Part of a small language model's weights.
Size: 8 layers, 4 heads of 32 (2 for keys and values), vocabulary 840.
Each number is 128 + 32 x the weight over its row's rms, rounded and kept within 0 to 255. Layers, rows and columns count from 0. The size above them is the row's rms in percent of the matrix's.

# layer 5 attention key, 64x96, rms 0.143, rows 53-63, columns 0-95
size [ 97 110 102  82 104  94  98 103 109  97  93]
[[105  90 160 111 100 112 148 138 142 165  85 130 113 150 126 163 102 130 144 105 146 128 138 125 162 120 142 154  73 110 145 105 104 180 184 107  87 148 113 128 152 110 151 142 103 154 126 158 124 150 112 161 121 125 136 101 104 117 164 123 222 102 164  90 198  38  89  83 105 159 139  91  80 194 127 216 147 166 140 139 148 111 156 142 149 115 109 151  57 163 126 119 135  89 170 164]
 [138 184 100  95 108 116 153 152  89 137 165 133 193  90  96 144 123 162 131 142 145 183 142  59 150 124 125  89 126 130 112 154 139  88 111 134 114 168  91 143 139  87 105 157 111 153  74 144 106 124  75  94 116 168 181 152 125 109 107 105 139 164 125 100 125 170  68 150 128 104 133 120  99 102  40 156 109 119 166  64 129  94  85  84 111 124 139 116  76 123 144  82  74  88 136  56]
 [107 128 133 115 157 162 173 114 166 152 179  52  91 129 136 136 113 117  86 128 131  91  89 149 174 130 169 186 171 148 116  74 171 142 106 128 136 144 127  79 160 112 105 103 102 185  93 122 117 149 143  48 152 151 169 122 115 122 132 120  73 115  70 137 141 107  95 135 130 125  62 154  94 153 128 132 164 137 153 128  87 136  41 158 107  94 179 139 181 139 128 180 160 119 161 101]
 [126 129  94  62 135 141 121 161 103 111 143  93 161 133  70 123  94  66 114 112  43 173  70 131 132  92 124 122 149 157 161 109  90 151 156 138  64  96 156 158 122 109 114 177 126 153 103 135 161  85 138  60 151 131 155 163 128 133  74 114  76 169 136 108 147 145 157 123 139 125  81 114  76 147 114 176 123 110 109  92  94 111 172 136 119  85 108 121 112 115 110 219  71 113 107 123]
 [103 180  95 188 115 165 143 115 137 181  55 130 150 183 144 133 145 142 107 119 130 126 135 141 102  82 128 133  90  78 108 157 174  71 103  72  89 148 111 139 175 185 100 127 129 112  90 152 109 116 161 136 170 120 130  59 170 127 149 183 100 134 101  76  94 170 126 192 117 204 145 129  67 109 137 134  94 118 180 113 149 111 138 125 121 118 115  87 101 102 151 128  89 142 123  93]
 [128 121 138 113  90 140  87 139  80 126 151 154 127  77 184 126 118 106  97 173  84 123 105 137 122 154 218 194  81 141 120 151 148 153 165 161 137 122 100 199 158 159 149 108  79 121 167 120 100 122 102 174  68 155 165 146 102 132 143 140 123 157 126 147 161 112 173 118 177 152 101  77 132 138 151 134 131 108 188 165 171 100 119 147 125 132 148  94 164 143 181  47  97 171 133 106]
 [152 104 128  89 169 169 149 149 161 132 132 196 168 106  93  86 142 125 112 147 133 173 146 165 163  85 145 118 148 100 134 157 140 140 124 199 160 151  44 123  61 141 126 161  73  71  91 172 119 165 117  83 155 136 108 110 110 171 133 159 133 106  97 135 124 134 162 167 132  90 174 125 106 134 145 144  92  95 138 204  92 113 156 200 149 133 149  79 178 101 121 114 135  93 129 116]
 [158 172  90  95 110 176 118 142 112 177 145 122 141  98 147 157  98 142 121 142 195 194 146  86 113 112 137 120  88 152 117 128  83 185  98 119 147 144 175 136 145 105 112 121 161  92  64  97 154 152 143 107 111 140 123 178 168 119 147 134  98 172 108  63  97  72 123 146 116  98 116 159 165  99  90 161 133 113 160  68  91 144 124 125 101 120 126 111  57 181 177 112  53 119 121 174]
 [185 170 124 110 150 142 107 152 109 146 113 184 156 134 130 129 133 152 169 131  67 152 166  82 136  13  97  61  93 138 139 152 100  78 141 103 170 134 173 125 162 140 114 144 145 182 143 118 117 108 129 177 109 138 165 152 166 117 120 112 161 104  68 134 113  88 149 162 129 162  45 166  91 113  89 126 148 158 116 122 106 134 107 131  62 127 117 106 100 148 117  88 120  92 168 153]
 [143 128 161 116 117 130 110 116 107 120 184 136 183 147 128 117 173 105 153  89 158 144 119  68 167 156 150 111 177 101 141 122  81  85  99  16 170  93 104 135 112  81 111  94 144  54 116  82 153 154  92 137 106 141 134 100 115 140 117 114 144 138 148 186  86 126 200 142 128 166 148 108 123 119 171  99 144 126 147 135 121  67 129 108 146 118 110 147 101 146 223 124 123 164 159  98]
 [122 132  60  93 156  93  84 131 145 150 183 174 187  94 134 156  89 161 125 167 162 114 134 116 158  86 176 156  77  58 105  78 167 120 135 127 118 109  95 105 135 121 143 145 149 177 103 134 188 142 136 148 103 113 181 168 153 129 100  78 110  85 120 135 143 141 133 138 145 111 103 117 112  85 151 101 115 120 148 155 179 144 136  58 125  99 119  92  98 178 227 146 157 116 121 146]]
# layer 5 attention query, 128x96, rms 0.144, rows 86-95,118-127, columns 0-95
size [104 112 105 115 100 109 112 119  96  93 105 110  96  91 113 107 104 103 107 111]
[[ 97 120 188 155 126 164  79  89 114 139 110 162 137 169 104  90 128 131 116  61 109 130 177 193 164  99 126 138 158 144 115 124 151 161 173 104 121 125 127 128 170 126 165 137 108 146 166 152 160 159 126  68 145 200 121 143 124 141 177  71 111 129 144  71 158 140 131 192  96 153 115 119 137  76 179  82 116  38 108 165 139 176 127 151 159 109 130 116 110 106  94 122 108 114 185 159]
 [152 173 115 125  70 157  87 131 128 120  91 178 160 166 139 169 185 124 124  87 165 115  77 115 126  98  74 125 154 136 119 142 158 123 149 116 113 158 140 112  80 127 123 106  69 152  91 139 122 117 117 106 175 154  95 191 124 148 113  79 157 148 150 175 147 154 182 165 134  55 143 163 140 179 155  92 179 175  98 127 126  57 156 135  98 150  99 142  87 102 177 125  80 122 103  86]
 [ 75 140 142 176 104  81 189 139 192  59 147 206  69  90 168 111 159  98 116 155 159 137 115 143  98 141 119 134  90 139 116 111 141 144 140 183 118 174 134 170 153 100  82 170 109 149 147  91  77 119 138 146 118 147  92  82 135 166  99 130 171  97  99 156 138 151 133 190 108 161 117 153 107 154 133 109 138 114 146 100 151  98 125  29 135 164 148 151 165 145 115 110 163 147 106 111]
 [ 78  92 147 127 201 109 107 151 128 155 137 173 147 121 153 119 130 133  34 181 132  54  82 139 143  63 134 119 153 153 152 129 120 150 102 170  86 115 105 143 138 129 128 117 116 141 125 151  95 114 147 137  93 100  69 171 101 122 100  77 117 121 156 103 143 144 120 125 119 113  89  77  86 113 145  94 151 181 108 119 102  69 164 139 158 154  81 158  80  88 184 201 141 102 153 124]
 [122 131 116 132 144 144 112 207 147 126 117 147 125  95 146 127 128 109  97 165 171 106  47 168  92 132 138  72 131  98 129 112 113 139 152  99 110 182 125 127  97  61 176 125  90  95  83 102 181 169 107  76 113 122 108 188 140 146 127 103 162 138 114  77 163 146 115  96 162 180  92 171 110 121 187 155 113 121 114 122 185 152 152 183 185 120 115  85 108 147 178 143 180  97 133 110]
 [156 181 140 128 111 118 206 100 107 155 131 135 107 172 148  98 167 163 112 115  92 150 129 149  91 122  84 153 157  82  76 132 131  71 156 139 138 139  98 164 111  31  74 118 124 109 136 135  77 153 107 199  90 122  72 154 120 160 179 128  74  91 116 139 186 120 114  91  90 178 104 149 106 150 152 128  93 121 150 135 133 162 170 114 122 155  88  98  95 107 134 100 161 146 138  87]
 [148 143 160 153 128 135 138 140 157 173 133 142  99 135 125 100  88 219 177  98 103 136 141 109 153 161 115 122 129 140 116 139 112 202 135 142  83  98 184 129  99 160 124  86 138 132 141 133 154 149 134 206 152  63 152 125  81 164 108 164 183  91 173  90 159 163 129 167 148 116 193 153  69 153 147 103 151 141  89 161 115 101 163 175 163 146 144 118 156 148 165  96 168 177 116 160]
 [100  97 154 108 158 177 132 134 221 135 118 124 158 117  86 111 109 177 131 118 121 156 105 107 161 103 166 125 160 128 128 169  89 135 181 124 132 116 128 170 122 152 178  99  90  78 193  70 115 133 117 153 111 114 160  97  95 143 192 110 133 133 108 171  75  75  63 156 118 134 150 158 130 138 125 180 177 132 138 164 161  69  84  94 101 170 133 181  95 162 105 157 127 136 154 141]
 [153 165 134 113 150 149 145  89  15 136 127 135 127 113 125 131  82 154 141 111 122 178 112 126 107  67 140 103 111 140  53 125 168  53 146 120 124 148 110  74 138 134 185 143 174 155 106 109 104 148 112 165  77 130 141 138 103 107 136 149  78 165 103 129  79 164 181 147 188 108 126 108 134 163 113 119 136 126 132 118 116 153  78 136 143 161 137 187 147 165 164 115 177 175  89 177]
 [ 86 171  95 109 127  89 174  84 126 117 122 130  71 150  87 100  58 114 124 120 150 123 101 138 150  80 129  84 105 131 162 135 125 119 118 141 166 156 158 154  69 131  92 124 131 196  96 150  86 119 133  82 120 148 166 178 131 161 134 146 109 203 184  98 125 108  65 116  82 121 141 109 177 175 132 115 152 104  73 137 124 166 198 116 142 143 158 115  96 161 132 103 106 163  71 162]
 [127 119 158 102 124  71 116 130 145 119 154  51 114 140 116  65 119 157 158 101 228 119 108 167 141 171  97 135 179 154 176 167 123 150 105 121 138 140 152  88 134 144  91  82 105  92 111 110 139 122 119 148  51 127  69  78 135  54 119 158  89  87 127 131  90 135 129 153 145 122 166 123 122 196 169 144 118 133 137 118  78 122 196 107 160 127  95 139 156 162  98 114 144 107 111 105]
 [124 165 166 131 123 141 132 125 117 155 180 106  78 138 117  78 142 136 150 135  86 138 146 100 141 102 131  90  57 110 169 137 147 105  91 155  96  91 100 155 108 128 171 115 196  72 168 195 104  87 126 102  90 140 157 119 173 118 116 145  99 195 109  78 143 118 140 166 145 126 111  88 190 149 111 189 134 144 149 100 116 179 130 177 102 141 122 120  84 131 158 102 193 112 187 172]
 [ 65 132 161 107 137 148 156 162 134 179 163  96 110 123 181  62 166 135 126 167 137 130 106 117 128 160 141 104 130  79 157 173 203 126 109 132 106 131 128  88 112 114 182 168 119 115 111 157 166 111 138 171  89 136  86  96  49 165 117 104 126 144 171 128 103 130  89 145 110  82 142 151 143 166  94 115 103 142 165 150  74 123  80  97 122 118  77 150 141 194 121  64 178  87 133 100]
 [135  98 137 123 110 159 105 139  92 159  84 163 139 153  82 117  54 110 163 177 154 130 201 199 106 153 143 106 123  99  83 116 103 154 161 122 189 146 133 138 136  91  75 141  99 127 195 152 139 152 194 153 140 111  79 104 121 108  94  96  96 125 154 149 138 108 134 138 116 137 182 108 115 112 197 135 191  92 127  92 113  96 175  69 105 142 158 142 186 118 115 107 108 165 148 128]
 [130 157 137 197  88 116 201  88 171 128 125 117  77 171  76 138 116 120 179 125 119 143 100 158 122 146 107 170 162 115 112 151 127  99 105 151  82 130 168 146 126 134 207 191  90 157 112 129 135 108  93 190 114 145  99 101 135 111 193 141 114  94 115 113  56 149 183 107  94 127  91 142 131 148 101 107  61 126 152 101 138 154 117 130 178 166 111 129 110  69  99 109 135 147 177 138]
 [108 109 139 108  91 159  62  76  99 143 146 110  87 159 122 181 122  93 116 127 156 141 101 149  99 189 164 146 120 163 120 133 144 132  86  73 175 129 129 113 164 132  43  75 184 129 135  97 194  62 104 103 164 119 175 164 113 103 117 173 175 156 147 109 126 123 127 154 153 155  76 121 174 142 107  99 166 106 113  87 152 146 124 102  94  64 156 122 127 147 104 133 142 140 117 189]
 [114 131 171 157 202  93 112 113 152 194 125 137 152 143 114 128  98  77 132 114 153 137  76 144 142 106 122 137 116 154 160 135 126  86 137 120 138 133 187 115 146 164 165 102 116 123  88 121 134 143  69 135  97 125  47  90 150 148 161 145  52  66 135 129 144 202 136 133 189  61 127 114  63 158 138 114 150  93 165 164 159 112 135 124 121 110 161 112 161 116 159 133 181 150  68 119]
 [135  90  68 104 136 147 123  79 114 135 208 116 120 154  95 105 119  81 155 134  93 147 135 152 161 189 153 178  83  99  88  98 157 142 145 129  96  91 122  99 154 178 170 114 114 127 151 142 126 122 136 191  95 126  67 177 109 131  52 107 160 148 161  83 138 157 141 126  73 177 118 116 168 116 169 174  69 113 155 159 107 107 157 161 118 131 120  99 184  99 145 137 175 119 150 151]
 [145 152  82 146 116 124 150 129 155 144  90 135 109 142 132 135 118  98 104 126 186 147 102 183 184 140 114 172 181 104  52 152 106 104 172 114 137 151 160 104 122 111 141 154 127 202 119  89 163 152 154 124 129 118  46 143 168 170 134 106 193 140 145 116  56 138  91 139 114  91 140 158 117 137 164 108 186 109 104 113 130 174 193 132 122  57 100 119 151 182 122 105 153 110 109 170]
 [130  80 126 164 130 100 132 116 117 174 133  98 129 143 146 127  94 130 105 118 134 177 156 146  99 157 111 167 160 140 156 186 150 146 104 172 152 134 128 155 191 176 177 124 146 151 192 110  87 153  84 135 100  80 110  94 204 170 163 118 147 119 113 143 129 115 136 150  99 133  78 207 157 115 142 101  87 152 104 158 129 119  99 132 139 225 175 153  63 131 127 154 143 127 159  70]]
# layer 5 attention value, 64x96, rms 0.171, rows 32-45, columns 0-95
size [ 96 101  86  87  94  88  86  95  97  94  87  88  95  88]
[[129 161 134 120 117  75  95  88 127 164 200 144  90 137  91 146 160 126 172 103 177 139 126 162 152 107 111 104 111 138 135 116 167 118 162 141  79 178 114 181  77 107  94 123 112 132 144  94 138 165 157  91 148 124 168  95 104 136 145  92 171  98 143 142 150 196 162 139 147  70 211 105 143 154 103 141 118  82 105  88 178 152 128 130 151 112 133  97 157 210 107 116 170  97 178  93]
 [118 149 122 114 105 139 155 105 154  93 113 114 117 188 155 115 134 175 136 143 174 116 109  91 153  83 112 146 216 160  98 156 136 160 101  58 149 100 128 140 159 111 123 130  85 128  91 132 178 197 192 101 109 136 120 156 137 126  67 149 154 165 154 139 118 192 143 185 121 158 117  50 147 134 125 112 126 165 147 107  85 131 127 113 115 110  68  91 102 101 152 105 166 182 185 114]
 [206 154 171 118 102 140 151 140 118 141 109 118 108 113  53  97 138 117 126 172  90 109  89 101 106 118  91 161 106 133 185 123 145 104 184  82 142 124 134 129  75 173 161 143  89 119 164 106 107  84 113  96 112 106 126 130 108 127 110 134  98 150 125 105 127 161 104 109 113  62 174  42 217 130 131 149 164  36 113 132 163 178 134 151 119  96 123 114  95  86 147 135 138 149 114 134]
 [133  94  96 155  97 156 132 162 140  79 129 114 110 106 123  71 157 169 147 140 145 171 167 107 115  63 110 152 129 103 102 181  71 116 198 130  95 117 116 121 176 126 150  40 103 161 130 124 159 133 131  97 139 135 109 180 162  53 107 120 149 168 167 124 171 124 185 101 129 134 122 133 122 136 169 161  71 146  83 134 134 157 129 106  91 154 147 120 136  79 105 135  40 153 162 111]
 [176 139  80 178 122  69 145 175 131 147  75 121 110 104 165 109 129  80 101  73 117 124  85 104 147 111 117 109 115 151  90 125 118  98 161 157 137 156  99  92 124 144 111 130  69 141 163  55 177  68 221 121 104 186  81 120 110 130  78 108 108 128 109 150 148  95 166 180  98 134 163 118  71 132 125 137 125 134 123 109 129 190  97 151 141  99 111  72 124 158 118  82 112 112 116 129]
 [134 111 176 132 157  83 142 220 146 108  92 139 115 186  58 109 171 145 109 110 100 143 100 128 105 143 154  79 187 169 122 128 115  79 131 155 105 144 172 200 130 111 134 134 135 123 136 129 136 112 101 201 106 120 205 145 183 127 164 134 164 158 145 128 144 133 187  98 152 154 114 129 101 133 119 138  82 141 108 182 136  51 144 133 174 119 172 144 142  95 138 105 132 111 145 172]
 [118 104 137 109 111  85 163 117 143 168 145 110 170 188  93 164 107 105 133 113 141 173 162 113 151 100 123 116 103  98  89 148  99 164  81  62 145 158 104 145 138 109 183 133 125 124 124  86 117 122 157  82 115 197 124 117 123 204  66 114 134  65 102 111 110 112 138 158 173 109 133 184 124 117 156 133 139 159 129 127 141 103 226 177 139 183 174 173  83 129  92 127  91 127 109 145]
 [140 149 115 154  62 107 121 162  94 105 127 141 187 178 188 130 107 132  39 109  49 124 117 102 120 159  92 196 104 104 143 102  95 182 175 144 170 125  73 100  69 119 107 174 121  90 196 140 148 125 160 100 111  94 176 145 139 105 104 111 117 113 152 134 131 106 145 143 158 104  91 137 101 147 119  71 160 126  87 136 111  99 140 162 112 172  96 107 122 127 132 163  91 147 149  99]
 [127 120 137  66  97 123 136 121 127 149 118 137 200 141 117 147  97 146 141 120 136 139 110 156 146 112 114 124 135  96 102  68 136 130 151 194 170 124 126  99 204 122 138 155  74 126  93  94 103 156 197 122  95 192 150 101 127  89 127 117 122 119 198 137 138 146 174 119  97  91 145 150 101 104 127 105 180 108  89 109 114 161  43  99 170 130 138 146 107  72 185 165 154  89  64 144]
 [136 110 150 124 169  86 167 105 105 154 140 116 117 124 171 117 142 104 114  78 142 136  63 120  53 171 152 104  88  91 191 114  67 116 154 119 136 101 177  98 117  98 117 164 142 164 122 197 140 190 119  63 174  88 115 129 135 112  75  97 132  76 122 115  88 110 172 106  98  87 191 148 140 105 165 151 148 158 163 111 161 138 156 141 125 167 165 117 123 167 122 122 148  98 101  77]
 [108 159 108 136 124  73 130 131 107  89 148 154 159  91 168 165 171 110 189  91 105 122  73 159  90 134  44 135 161 142  60 128 187 139 113 142 139 122 132 148 169 116  89 138  73  94 128 158  74  84 101 140 123 124 157 157 100 136 166 169 193  98 118 127 135 109 132 105 141 107 125 130 154 120 147 128 119  76 115 123 180 116  63 146  47 103  71 115 117 171 141 139  84 124 148 155]
 [ 98 105  99 143 125 119 119 133  90 171  64 112  97 125  78 146 113 171 165  67 173  69 130 117 117 118 128  96 173 148 114 110 116 125 132 117 175 183 104 122 109 143 125 128 188  70 134 137 154 141 127 152 153 106  94 154 153 116 122 122 141 143 105 147 155  80 165 213 153 138 165 117 146  43  78 146 131 106 135 162 128 113  84 113  92  96  76 113 114 101 110 113  45  89 103  74]
 [106 123  91  95 169  52 121 140 139 185 157 120 186 118 112 219 169 101 136 166 135 189 126 126 138 115 147 205 139 145 137 116  99 131 121 113  81 112 111 134 128 132 122 124  95 173 121 132 132 157  79 151  99  59 101 115 103 144 147 127 128 167  87 126 155 140 140 120  88 149 131  95 110 149 159 211 172 123  81 188  96  94 110  94 184 153 133 117 109 110 145 137 128 173 124  71]
 [106 162  97 166 110 130 121 131 120 132 100 110 146  95 103 170 157  58  76 182 187 102 116  92 177 146 159 174  94 151  88 136 155 103  82 102 136  97  72 148 130 121 130  98 116 160 128 148 148 195 180 133 144 164 172 164 134 104 107 165 151 165 155 174 101 144 100 104 165 106 186  99 122  96 143 159  89 142  92 127 119 162  95 123 147 158 108  70 125 132 183 120 119 102  47 150]]
# layer 5 attention output (transposed), 128x96, rms 0.144, rows 64-77,96-108, columns 0-95
size [ 90 111  85  97  92  99  84 101  85  97  86  97  92  92 120  97 110  92 106  93  97 105 108 109 105  94 107]
[[146 104 166  81 176 153  83 179 117 168 115 138 118 168 116 144  80 137 119 109 179  95 113 133 134 117  99 127  70 128 160 141 151 101 125 205 146  94 125 132 152 138 173 149  90 118  95 171 110 119 172 136  84 147 141 120 174 140 135  69  91 161  95 117 197 186 132 140 157 108 133 209 132 156 122 167 155  69 151 174 149 133 135 165 168 141 117 129 137 155 133 173  75 137 190 110]
 [114 108  70 136 174 105 129  98 129 161 142 111 147 179 141  33 126 174 130  83  98 112 184  94 116 133  85 126 180  66 138 120 192 115 135 130 129  89 142 177  95 120 113 124 166 114 121  94 127 132 172 108 109 115 100 105  99  80 139  95 144  77 140 143 174 100 105 145  91 104 115 109 140 218 131 133 130 125 111 192  84 155 182 171 145 168 150 101 109  82 119 146 152  96 124 142]
 [141 120  96 114 149 170 131 115 151 142 169 170 127 146  97 140 158 153  65  72  92 120 102 168 124  95  87  74 105 157 127 165 106 125 150 106 129 158 186  94 170 139  52 121 140 130 165 157  99 103 106 151  72 182 160 122 111  89 128 126 118  96  87 174 147 164  83 125 104 186  94 131 113 151  86 171 100 141  95 138 137 192 169 142  99 126  95 118 206 113  96  91  95 148 161 150]
 [ 81 163 171 108  59 108 153 103 128  99 128  85 131  83 154 156  92 128 187  95  93 111 108 104 160 150 141 126 169 138 113 127 135  72 119  97 119  94 186  85  85 162  98 145 167  91  62 141 110  97 137 139 138 140 131 138 107 157  98  69 167  90 134 104 127  86 134 140 165 119 117  90 164 153 100 185 206 191 133 110 154 112 180 132  71 146 117 174 114 133 159 126 115  86 151 131]
 [ 58 172 141 122 111 134 175 172  77 129 131 126 177 146 117  89 118 110 173 102 100 130 151 144 167 136 138 104 123 121  86  96 179 101 133 144 153 113 103 139 166 192 159 159 149 126 129 161 123  98  92 103 138 106  75 113 136 157 160  96  55 126 152  80 141 151 151 120 170 113 155 145  45 105  65 114 165 163 152  69 162 135 109 164  94  69 121 133 164 124 160  94 124 155  88  81]
 [113 120 135  61 102 105 181 133 171 130 155  31 102  93 100 159  69 172 128 137 197 115 113 141 131 145 157 115 113 128 151  98 130  96 131 138 135  85 113 132  75 139 161 102 176 166  93 147 190 169 150 120 136  84 169 139 101 157  75  77 140  96 124 141 191  98  47 117 132 131 153 160 123 129  92 146 124 149  88 122 126 145  96 137 142 133 179  81 139 114 136 125  87 175 134 157]
 [102 141  95 103 136 152 158 127  70  90 122  98 145 128 130 188 146 124  97 184 148 113  71 151 120 137 127 109  83 143 173 139 135 107 126 117  94 150 100 190 177 129 150 151  69 177 178 170  60 136 148 142 141 105 149 127 174  78 148 169 164  81 127 160 105 129 106  96  94 174 112  44 114  94 101 115 107 121 139 167 143 163 144 145  94  81 132  91 118 127 139 154 159 102 116  47]
 [160 159 151 115 143 103 185  92  96 120 119 117 119 163 126 141 109 121 159 173 150 163 149  63 114 102  82 102 138 124 138 194 101 193 117 138 150 170  97 109 130 110 144 108  73 164 110 117 144  62 176 187 106  78 120 100 161 138 183  83 150  84 148 145 114 147 110 109 124 135 105 185 115 127 190 176  98 152 188 112 151 110 183 149 147 127 137 173  84 106  80 144 129 140  81 147]
 [152  88  80 118  43 137  80 150 169  74 115 105 148 128 136 118 121  81 145 170 146 149 109 159 130 155 116  65 150 133 139 124  98 143  84  87 119  85 133 112 169 134 116 138 113 180 157  77 137 127 123  84 117 134 115 119 164 132 219 165 140 143  93 109  79 136 105 121 135 114 115 128  72 141 142  96 206 132 151 139 106 150  91 137  75 149  76 174 105 128 154 100 153  61 158  82]
 [112 103 141 105 144 150 101 152 124  90 110 110 132 156 178 209 113 111 136 178 109 124  92 150 148  41 144 108 163 104 148 125  97 160  74 158  94 180 126 111 202 110 102 123  53  89 180  79  94  98 100  83 119  86 133  90 159 122 132 109 118 178 135 182 128 135 140 150  86 161 104 155 122  79 101 136 163 132 138 152 173  87  93  95 101 170 117 136 141 136 142 137 168 137 113  83]
 [133 172 133 207 105 131  78 122  91 127 181 120 185 127 122 121 188 129 196 121 152 140  94 200 149 152 138  90 129 150 102 107  98 123 111 140 161 147  72 112 198  85 113 114 140  76 145 152 156 138 154 125 140 169  68 154 108 126  62 100 103 101  96  98 155 110 196  85 146 157 138 107 154  91 119 136 158 145 131 126 123  93 115  69 102 142  78 120 129 142 140 154 101 175  95 111]
 [ 61 115  99  96 114 151 160 172 165 141 151 120 168 111 142 117 107 129  96 134  66 180  97  97 157  76 108 111 124 136 134 204  88  82 107  75 169 175 155  56 103 132 135 189 111 113 158 138 152 140 100  73  87 181 118 178 147 127 117 144  98 151  94 119 147 133 107 193 131 150  85 165 135 168 147  61 125 141 111 108  86 110 109 116 115 175 153  89 135 162 135 130 150 129 148 152]
 [186 132 111 167 181 131 112 158 159 119 193 107  77 117 107 122 101 164 163 135 156 175 114 115  54 133 158 138 190  76 143  88 117 157 186 134 124 123 113 146 146 115 128 116 118  61  77 148  94 165 162 135 174 121 132 164 124  84  89 112  91 121 169 106 149 109 155 102 136 114 115 153 137 132 104 156  85 156 186 152 169 136 129 154 143  65 106 124 160  78 124 146 144 149 176 202]
 [ 84 112 103  50 141 176 106 116 123  60 127 133  73 105 124 183 150 137 118  69  95 133 200 135 116  77 137 162 126 124 139 128 141 123 146 161 172  75 101 130 113 156 132 176 176 147 165 129  84 133 119 154  75 133 119 157 204 145 120 144 141 164 116  94 160 145 161 126 105 131 144 121 121 109 166 111 110 153 125 164 108  47  94 188 105  72 116 158 100 131 193 131 120 123 161 127]
 [113  90  99 168 115 160 152 146 157 143 120 155 127 118 132 175 125  71  93 153 107 157 114 160 163 158 117 124 154 118 157 121 102  52 127  74  96  92 130 155 121 152  99  99 117 208 166 135 164 110 131 119 151 215 108 150 167 101 168 187 117 111 135 198 150  89 143 126  68 100 116 182 163 131  94  98 129 141 105 156 149 196 175 117 126 131 172 125 101 141 151 116 174 131 116 177]
 [217 121 164 162 159 114 105 124 120 118  94 170 121 106 127  92 121 171 154 179 135 135  98  78 121 150 111 133 108 120 113 154 166 165  93 127 150 127 149  60  95 125 115 106 135 183 182 109 167 164 116 132 147  89  82 151  86 185 128 182 129 164 124 202 111  67 106 159 121 104 119  75  71  99 183 131 146 132 135 132  78 183 155 116  85 119 138 120 112 137 131 150 169 122 140  73]
 [ 82 134 118 183 122 138 119  98 127 185 155 133 104 121 147 143 130  48 122 119 150 130 192 178 122 144 158 107  76 173  69 100  95 143 129 129 147  79  95 177 143 140 146 146 155 164  46 147 131 124 109  75 158  90  99 140 131 122 127  87 199 172 105  94  82 125 134 114 101  71  98 174 113 124 155 138 109 124 116 128 144 154 160 156 171 133 151 120  76 181  79 104 170 146 105 149]
 [118 135 107  85 119 159  87 108 111 149 146 156 152 234  84 104 170 149  97 136 134 153 150 112 123 151 148 107 134 147 136  76 124 170 111 147 182 113 100 171 118 173 118 136 155 128 143 116  82 150  80 155 118  95 183 143 123  60 173 150 167 126  85 111 121 118 120 114 123 107 109 121  96 128 110 130  37 140 103 168 101 153  54 204 143 101 170 101 124 110 119 163 182  96 114 140]
 [115 152 120 172  60 108 119 100 126 145 169 198 111 129 117  91 102 119 128  63  90 132 137 162 133 104  97 210 124 133 163 154 145 146  69 144 110  83 115 143  66 102 159 122 165 183 143 186 127 122 137 139 170 109 177 138 100 165 154 189 127 156 182 128 130 120 128 153 121 136  82 175 160 178 109 174 111  90 103 140 157 124 128 143  93 179 118 104  94 143 123 162 137 155 194 142]
 [153 110 133 134 173 148 137  76 145  71 123 126 112 153 108 202 107 131 175  93  98 106 101 157  99 145 161 136 106  64  75 144 132 121 117 149 130 137 146 123 104 173 155 177 128 132 140 130 101 145 124 128 153 126 195  75 124 102  88 119 176 145 130 143 138 133 126 162  94  69 161  78 230 100 117 121 128 139 175 121 175 135  80 164 136 135 137  75 197 166 149 160 110 173 154  97]
 [217  83 146 184  71 107 102 130 143  92 211  93 153 120 150  90 122 160 111  99 148 172 159 108 132 103 113 176 151 114 114 126 126 134  89 207 155 125 122 154  96 118  90  78 106 103 127 145 154 147 121 164 130 164 119 176 149  83 112 125  75 173 165 142 146 134 106 139 137 154 176 141 112 136 129 126 158 177 157 161 131 139 100 151  80 103 196 203 122 152 103 126 109 126 137 160]
 [139 170 131 153 101 136  75 123 159 104 124 129 101 190 149  65 138  93  80 165 128  81 141 160 160 102 138 136 152 161 103 148 140 113 137 104  97 107 121 141  72  94 124 144 133 148 123 106 156 154 102 100 129 110 131 143  75 113 127 170 122 175 161  85  67 125 169 135 147 162 162  90 140 119 125 185 186 116  74  31 103 124 170 156 108 151  74 104 151 189 122  67  95 101 114 103]
 [170 147 193 157 138 132 158 123 154 102 120 151 116 122 124 125 108 141 161 200 133 182  72 167 110 123 122 119  96 223 137  70 125 108 119  84 151 106 122  96 110 119 111  85 158 144 137  93 183 151 164 125 174  98  87 158 114 173 170 147 128 146  82 118 150 101 184 127 145 124 121 163 124 148 112 201 156 182 115 160 166  89 140 144 126 113 122 113 155 195  79 165  87 149 154 115]
 [ 84 103  99 142 176 132 117  85 139 145 155 185 177 191 166  91  54 100 114  78 111 158 162 138 127 109 159  83 153 112  91 175 130 132 167 127 156 151 163 157 134 144 109 112 128 141 111 114 179 124 125 173  83 203 183 130 103 136 130 124 150 118 125 108 114  95 101 104 147 140 173 145 136 173 143 161  54  78 133  80 144 179 133 155 178 116 134 156 133 100 133 173 117 144  94 187]
 [ 76 147 185  79 130 188 120 119 178 118  83 158 148  74 128 148 110  81 120 194 122 111  30 144  83 112 130 145  85 116 142 121 116 131  90 121  75 124  88 133 133  97 133 166  88 137 130 171  76 174 126 136 117 150 130 133 171 146 146 194  97 103 165 102  83 113 130 175 163 122  80  80 102 147 153 160 106 103 136 149 124 137 137 132 129 105  96 130 136 190 156 120 122  55 127 136]
 [118 197 134  94  73 139 153 137 121 118 196 105  99 156 169 129 102 182 115 115  89 110 148 145 152 194 117 194 108 123 211 125 198 157 185 125  93  96 105 161 179 136 158 168  78 159 105 146 166 119 118 108 120 149 121 130 150 143 132 108  93 151 117 140 133 148 158 196  61 137 124  75  91 127 107 133 133 105 127 150 104 112 138 127 126 113 147 173  96  94 144 103 172 131 149  69]
 [160 122  82  83 169 116  85 159 150  91 120 107 158  80 147 119  95 108 127  73 127 190 116  79  98 176 135 148  80 128 132 140  75 152  68  84 170 106 135  48 139 187 156 131 146 125  98 128 163  87 130 103  84 134 148 147 154  97 119 166 154 100 122 128 134 106 136 136 122 124 108 107 133 123 136  93 106 210 120 147  79 119  99 109  85  90 156 132 195 109  91 193 150 133 156  93]]